Weights of a small GPT-style language model, trained from scratch on English Wikipedia: 9 layers, a variant of Adam for these matrices.
Each number is 128 + 32 x the weight over its row's rms, rounded and kept within 0 to 255. Layers, rows and columns count from 0. The size above them is the row's rms in percent of the matrix's.

# layer 5 attention query, 96x96, rms 0.0851, rows 37-63, columns 0-47
size [115  91 116  99  84 100  96 149  63  94 104  90  86  91  78  95 109  92  80  97  90  88  81  94  86  97  91]
[[ 91 179 104 109 207 114 100 143 124  95 165  77 145 117 102 144  95 108  99 140 147 103 161 128  92 183 113 104 127  74 128 198 197 151 183 163  78 111 122  95 136  97 110 130  72 146 157 121]
 [121 185 139 134 179 112 184 117 129 137 148 128 119 132 122  97 137 189 172 152 117 103 139 116 193 155 128  48 114 174  48 115 145 132 121 118 160 135 139  83  79 163 117  80  74  80 176 131]
 [159 130 120  99 209 110 122 145 105 111 101  68 119 120 105 169 122 160 122 153 111  95 147 121 138 203  82 137  84  84 133 144 114 156 176 192 108  92 137  80 118 142 156 119  83 192 150 131]
 [190  97  96 122 131 149 119 159 117 117  98 134 103 143 109  68 176 164 136 107 105 181  91 130 198  98 136 113 125 137 148 124  56 156  99 143 166  94 116 140  81 154 104 136  73 126 153 128]
 [ 87 168 177 112 148 148 169 159 125  82 130  75 133 118 125 202  95  99  96 179 151 116 115 147  96 171  82 127 127 127 163 162 203 113 177 201  65 121 162 103  72 157 131  79  95 124 134 147]
 [132 170 108 127 168 117 149 119  81 105 128 130  97 137  74  99  84 176 163 145 118 121 118  81 121 160 173 151 111 113 103  65 146 178 128 178 135  85 186 105 166 166 180 103 121 173 121 124]
 [148  30 115 110  95 110 103 100  87 160  81 174 161 128 152  99 154 115 132  98 116 144 110 126 110 119 144 107 167 104 110 164  85 108 106  91 149 128  89 138 163 131 148 150 180 139 153 107]
 [137 162  97 140 108 133 114 134 131 129 116 147 153 136 127  89 169 164 136  62 131 150 109 146 126  69 154 134 125 140 154 111  77 110  96  77 107 109 121 221 132 102 117 152 140  49  68 118]
 [ 97 126 119 142  86 165 176 105 132 110 131  93 174 151 144 175  99  67 100  99  90 151 174 127  70 109 195 128 129 117  99 191 150 123 101  76 159 101 144 135 169 172  96 149 147 135 131 143]
 [141 199 107 137 135 143 110 144 149  95 192  69 116  97  88 132  83 110 123 145 114  89 144 139  99 161 181 115 124 119 143 118 148 136 158 153  82 146 172 181 168  91 114 157 131 125  82  81]
 [118  45 123 141  63 127 132 133 144 123  82 160 170 113 173 156 130  83  87 149 155 143  81 117 134 130 164 141 196  96 139 101 139 116 121 108 103 126 130  97 118 115 211 140 107 144  61 144]
 [187  63 151  92 143 167 168 143 149 118 139 101 134  97  96  87 140 105  93 112 147 157  90 110 158 107 159 117 170 156 114 134 156 115 145 119 111  94 150 140  47  93 103  91 134 117 173 126]
 [131 133 132  90  65 108 128 140 145 126 128 157 137 133  94 137 172  76  91  83 160 137 111 120 145 124 202  84 146 129 121 163 115 122 143 128 149 137 115 135 144 165 119  85 146 181 184  79]
 [127 157 150 118  92 106 145 104 159  56 101  98  97 113  90 160 124 183 142 152 136  95 120 142 104 120 102 131  54 159 119 128 127  78 155 144 133 110 139 147  97 125  79 119 132 126 149 164]
 [211 154  70 143 158 130 100 150 118 151 134 128 162 122 158 167 109 120 124 131 137 147 151 104 110 132 160 158 188 104 121  79 124 172 145 129 122 151 107  78 179 100 155 169 172 164 100 121]
 [167 180 135  99 193 106 131  87  88 121 134 135 124 126 125 147 125 163 201 142 121 129 145 106  81 190 146 105 149 168  52 102 133 150 150 161 103 100 126  82 154 112 131 129 140 116 128 135]
 [131 128 173  69  84 186 103  83 172 171 159 146 165 181 133 160 105 123 134 151  91 138 162 100  82 122 160 163 123 136 154 157 136 142 148 184 101  96 138 167  85 103  87 108 147  95  99 102]
 [ 94  74  78 184 160 169 143 159  99 133 118 136 176 123 166 104  82  81  84  88 114 112 117 150 126 144 168  77 131 156  96 120 184  71 117  77  68 141  97 138 163 138 145 156 138 156 149 113]
 [149  38 151 115  87 175 159 164 164 120 112  84 161 171  87 112 155  96 101 121 115 122  89 128  38 116 149  78 153 120  98 139 137 110 149 115  95 112 165 166 141  90 113  61 123 109 113  86]
 [158 104 125 115 102  90 100 113 172 151  60 147  99 117 216  57 121 109  97 116 138 145 114 189 142  94 137 139 136 129 149 154 140 127 137 132 101  78 118 121 124 125 190 132 148 105 115 123]
 [110 107 140 152 147 122 130  97  99 140 111 147 143  66 161 102 108 103 165 122 135 177  50 128 105 116 111 162 134 138 119  76 157  80 125  85 114 112 167 150 190 158 187 161 141 113 127 190]
 [169  69 123  93 100 126 167 135 150 124  73 139 125 112 128 122 180 114 150  79 112 199  76 148 102  97 169 135 167 189 169  89 117 122  90  73 127 125 131 130 102 138 125 125 170 142 124 131]
 [146 199 142 116  97  91  90 115 164 140 202 127 133 143 106 130 123 181 202 147 127 154 159  98 123 135 130 114 139  93 106 126  97 175 206 119  66 119 115 119 121  87  67 123 107 130 111 136]
 [138 135  81  81  88 189 176 123 109 162 107 141 144 171 166 122 114  55 157  98  93 146 151 136  86 148 178 131 204  67 139 116 182 150 159 156 131  91  74 164  84 155 169  67  93 115 140 103]
 [ 45 201 144 146 145  39  91  73 117  81 126 104  81 161 128 118 117 166 150 120 144  73 124 175 125 170 106 144  77 128 113 141 101 123 125 134 122 141 143 131 118 157 102 140 153 144 119 116]
 [121 182 171 142 118  94 117 130  77 111 117 101 121  99 154 139  90 150 166 167 160  91 176 124 164 138  93 114 129 167 123 154 122 113 154 169 128 113 105 107 130 102 117 162  99 153  79 151]
 [177 109  48 100 119 152 132 151  92 133  46 153 133 173 196  94 136  83 107 118  71 120 164 177 139 123 125 156 168 106 156 138 100 160 113 150 119 117 127 162 163 132 167 103 120 180 110 165]]
# layer 5 attention key, 96x96, rms 0.0853, rows 37-63, columns 0-47
size [ 92 113  93  81  94  79 112  67 159  88 108  87  90  83  74  97 104  89  83  91  83  91  81  89  80 102  86]
[[153  97 110 192  79 181 143  82 157 101  61  97 194  93 146 134  97 153 113  79 135  86 106 156 135 127 140 170 116 159 202 133  61 144 109 117 149 173 101 157 137 107 100 128 123  98 135 127]
 [ 83 153 116 138  99 139 165 145 137 173  28 173 122 167 118 105 135 137 148 158 103 111  79  95 189 137  92  89  82 138 131  95  87 114 120 132 140 179 108 134 108  70 148  70 138 102  95 100]
 [118 119 141 109 207 119 126 142  85 144 122 150 111 135 132 114 120  49 134 115 115 141 149  93  97 165 122 135 160  75 100 174 142 183 117 180 115  88 172  93 154 132 122 161 125 163 161 109]
 [149 104 166 170 203 118 107 166  68 161  98 127 118 101 114  87 159  97 164 118  82 154 120 152 143 138 125  84 142  87 143 135  97 118  94 112 146 120  90 159  90  90 134 139  92 114 152 141]
 [116 160 203 130 110  89 147 139 169 134 115 118 111 107  89 145  93 158 157 159 152 106 135 152 130 170 116 184 162 136 106 163 185 132 187 188 143 132 187  88 126 161 150 144 142 158 124 161]
 [168  73  85  94 105 138  86 115  78 132  93 184  76 129 146  87 169 104 158 174 146 191 119 138 142 177 123 169 146 140  97 105 188 150 155 130 102  49 179 124 187 170 130 138 137 171 122 132]
 [134  82  61 175 109 117 115  97 103  95 113 144 137 112 175 146 125 134  75  92 166 130 116 149 150  97 149 143 107 171 134  84 115 112 139  99 183 132 106 116 107 166 113 154 153 128 180 138]
 [123 161 128 135 137 180 132 147 185 174 104 103 160 183 125 101 153 167 104 115 131 174 140  89 118 113 121 110 146 136 120  93  77 134 113 108 107  92  79 124 103  79 112 174 114  44 102 144]
 [121 131 194 133 153 116 136  66 122 165 158 121  52 122 127 142  85 114 169 192 113 154 100  98 129 200  95 197 149 133  59 108 155 157 181 193 122 131 166  92 144 158 131 111 150 169 139 108]
 [142 120 129 116 105 161 163 115  79 190 169 120  87 139 113 140 101 120 120 161 167 128 181  99  82 212 136 198 133 144 117 156 151 118 160 173 143  94 191 101 195 137 111 174 104 110  89 124]
 [152 119 137 130 143  63 144  91 111  98  97 103 112  88 148 135  93  91 118 128 129  69  66 136  98 144 201 115 137 166  99  92 133 137 115 146 151 165 150  95 152 151 218 140 145 167 113 192]
 [126 169 131  85  80 140 127 102  99 162 108  97 103  53  97 157 110 150 150 152  73 108 152 164 129 104  72 132 147 166 115 151 128 180 167 149 138 110 185 109  94 101 171 126 136 135 106 150]
 [ 94  85 119 105 153 125 120 133  56 138 121 195 111 119  36 121 133  97 128 152 132 123 169 159  71 199  65 152  78 192 154 113 122 119 149 157 163 139 148 119 129 155 143 127 132 173 138 130]
 [104 108 149 150  83  87 159 185 136 119  82 145 186  88 146 189 151  81 107 145 118 127  57 131 153 110 174 111 137 105 197 152 122  88 180  65 141  97 122 124 133 120 129 123 100 144 124 115]
 [159 155 131 115 134 143 122  96  90 167 128 113 114 177  99 108  85 136 171 151 103 135 159 152  82 145 138 116 124 126  68 126 111 169 103 175 103 129 153 143 148  78 116 162 185 120  60 145]
 [119 122  55 120  95 199 109 107 135 113  52 166 175 126 134  98 140 117 172 140 164 151 136 120 175 142 153 158 127 136 163 127  91 121 155 174  95 106 153 173 114  76  76 115 174 124 104 110]
 [139 159 124 108  90  96  95 109 142 171 136  81 160 122 143 120 101 162 204 163 147 129 160 145 161 118 211 138 119  93 148 118 125 106 131 129 130 112 195 201  79  97  80 135 178 142 111 100]
 [142 160 130 127 133 196 138 124 161  88 164 140 107 167 114 125  72 114 104 115 174  69 137 107  87 176 179  80  87 110 109 157 105 150  98  86 130 128 142 115 142 124 114  71 108 148 152 127]
 [122 184  86 145 100 141  85 154 134 105 115  51 125  82  96 109 108 148 110 112 138  84 132 145  89 144 159 137 110 173 128 129  90 140 213 108 119 140 192 132 135 114 157  55 148 137  94 150]
 [103 111 153 182 138 151 115 164 128 157  97 148 144  84 147 130  81 150 130  77 101 162 118 194 143 108 127 247 123 156 115 106 119 110  97 116  99 135 140 152 112 147 163 162 134 158 138 124]
 [122 115 122 152 123 162 129 124 144 124 120 172 120  81 209 117  90 120 133 131 200 146  71 169 132  98 136 155 141 134 142 108 150  76  84  42  97 119  82  67 104 198 125 181 112 111 120 175]
 [ 89 118 148 102 133 131 108 115 131 105 109 146  99  66  62 148 146 135 117 109  85 103  75 191 140  59 166 126 109 124 158 119 175 102 177 145 142 137 125 102  90  95 159 128 147 168 111 126]
 [194 129 124 164 126 159 136 163  82 169 122 162 147 137 116  77 101 182 142 168 157 129  69 135 122 179 113 149  93 133 140 143  80  96 103 157  91 103 106 175 148 148  95 121 173  78  61 119]
 [113 115 122 131  94  90 126 105 131 149  98 158 172 113 148 112  92  91 132 123 164 122 126 152 129  65 204 173 101  58 120 169 171 148 117 165 114 150 150 126 161 130 119  85 149  91 124  92]
 [121  82 150 130 145 157 117 154 133 157 124 193 152 154 115 144 146  77  83  78 179 142 115 112 142 148 136 205 138  86 165 122  98  75  74 148 138 115 107 120 158 121  76 153  69 126 121  95]
 [168 100 138 149  87 170 192 139 165 130  91  63 152  89 155 132 132 124 141 139 120 128 164  97 190 143 136 146 150 128 103 136 114 139 149 175 160 112  81 137 136 115 117 194  89 158 127 120]
 [141  75 167 135 149  83 147 133 114 101 128 166 136 107  79  86 146 103 102  95 105 163 187 179 146 107 216 133 126 161 117  99 116 134 135 192  91 106 115 144 182 111 138  92 134 177 132 113]]
# layer 5 attention value, 96x96, rms 0.0731, rows 32-36, columns 0-47
size [ 87  84  96 100  96]
[[135 101  87  46 108 126  83 156 198 133 162 111  93 152 124 118 100 116 183 114  83 144 124 127 133 135 156 141  64 174 119  68 109 137 143 123  90 125 172  91 125 149 109 120 102 123 174 109]
 [177 108 113 168 121  48 102 137 130  82 130 124 120 207 167  82  89 120 121 103 140 181 125 161 148 112 158 113 107  94 140  85 147 149 125 116 115 153 171 143 102 127  93  72  89 144 108  86]
 [ 81 139  91 127 154 128 116 135 153 196  81 111 135 110  68 166 149 123 108 106 124 127  84 201 121 156 146 101 156  93 101 116  60 136 141 106 106 112 167 130 103 130  71 155  99  83 114  78]
 [118 139 141 174  93 146 185 150 193 147  80 108 121 117 154 145 161 134 110 127 133  99  95 129 129  94 150  73 153 148 121 166 187  68 100 163  92 113 127 140 131 127 104 112 156 131 142  75]
 [147 103 137 153  95 123 103 159  98  45 176  72 160  70 162 146 110  91 161 128  91 152 167 150 115 108 123 143 108 132 104 190 183 145  90 136  56 135 123 147 152 146 137  87 182 181 160 166]]
# layer 5 attention output (transposed), 96x96, rms 0.0785, rows 32-36, columns 0-47
size [ 79  80  97 100  97]
[[121 146 148 215 127 133 165  58 170 100 110 159 124 152 130  94 118 174 117 130 179  88  82 150 113 149 130 115 230 127 130 139 118 159 129 106 107 101 113 135  89 130 120 203 129 130  72 139]
 [ 42 197 152 155 170 119 123  54 140 148 156 130 107 114 123 144 136 106 109 119 128  99 140  91  42 109 178 168  91  78 103 146 164 141 107 121 128 128 100 141 170 129 119 121 121 140 163 161]
 [124 120 100 185 170 102 125 136 132  76 128 135 159 120 162  86 100 111 138 161 165 107 159  94 175 166 143 128 133 128 102 100 177 101 125 168 124 130  42 117 113  99 150 106 141 151 118 156]
 [115 173 120  69 114 137 150 124  87 106 182 160 141 127  91 118 102  76 134  97 140 143 162  66 130 108 135 133 122 104 136 131 131 155 140 118 155  88  98  94 157  51 110  64  94 139 125 107]
 [ 81 142 150  64  81 110 149 131 184 185 127 165  93 105 115 135 116 133  86 140 111 148 121 133 108 124 132 145 156 137 169 102  67 116 150  96 155 148 192 112 142 120 100 128 110 110 117 126]]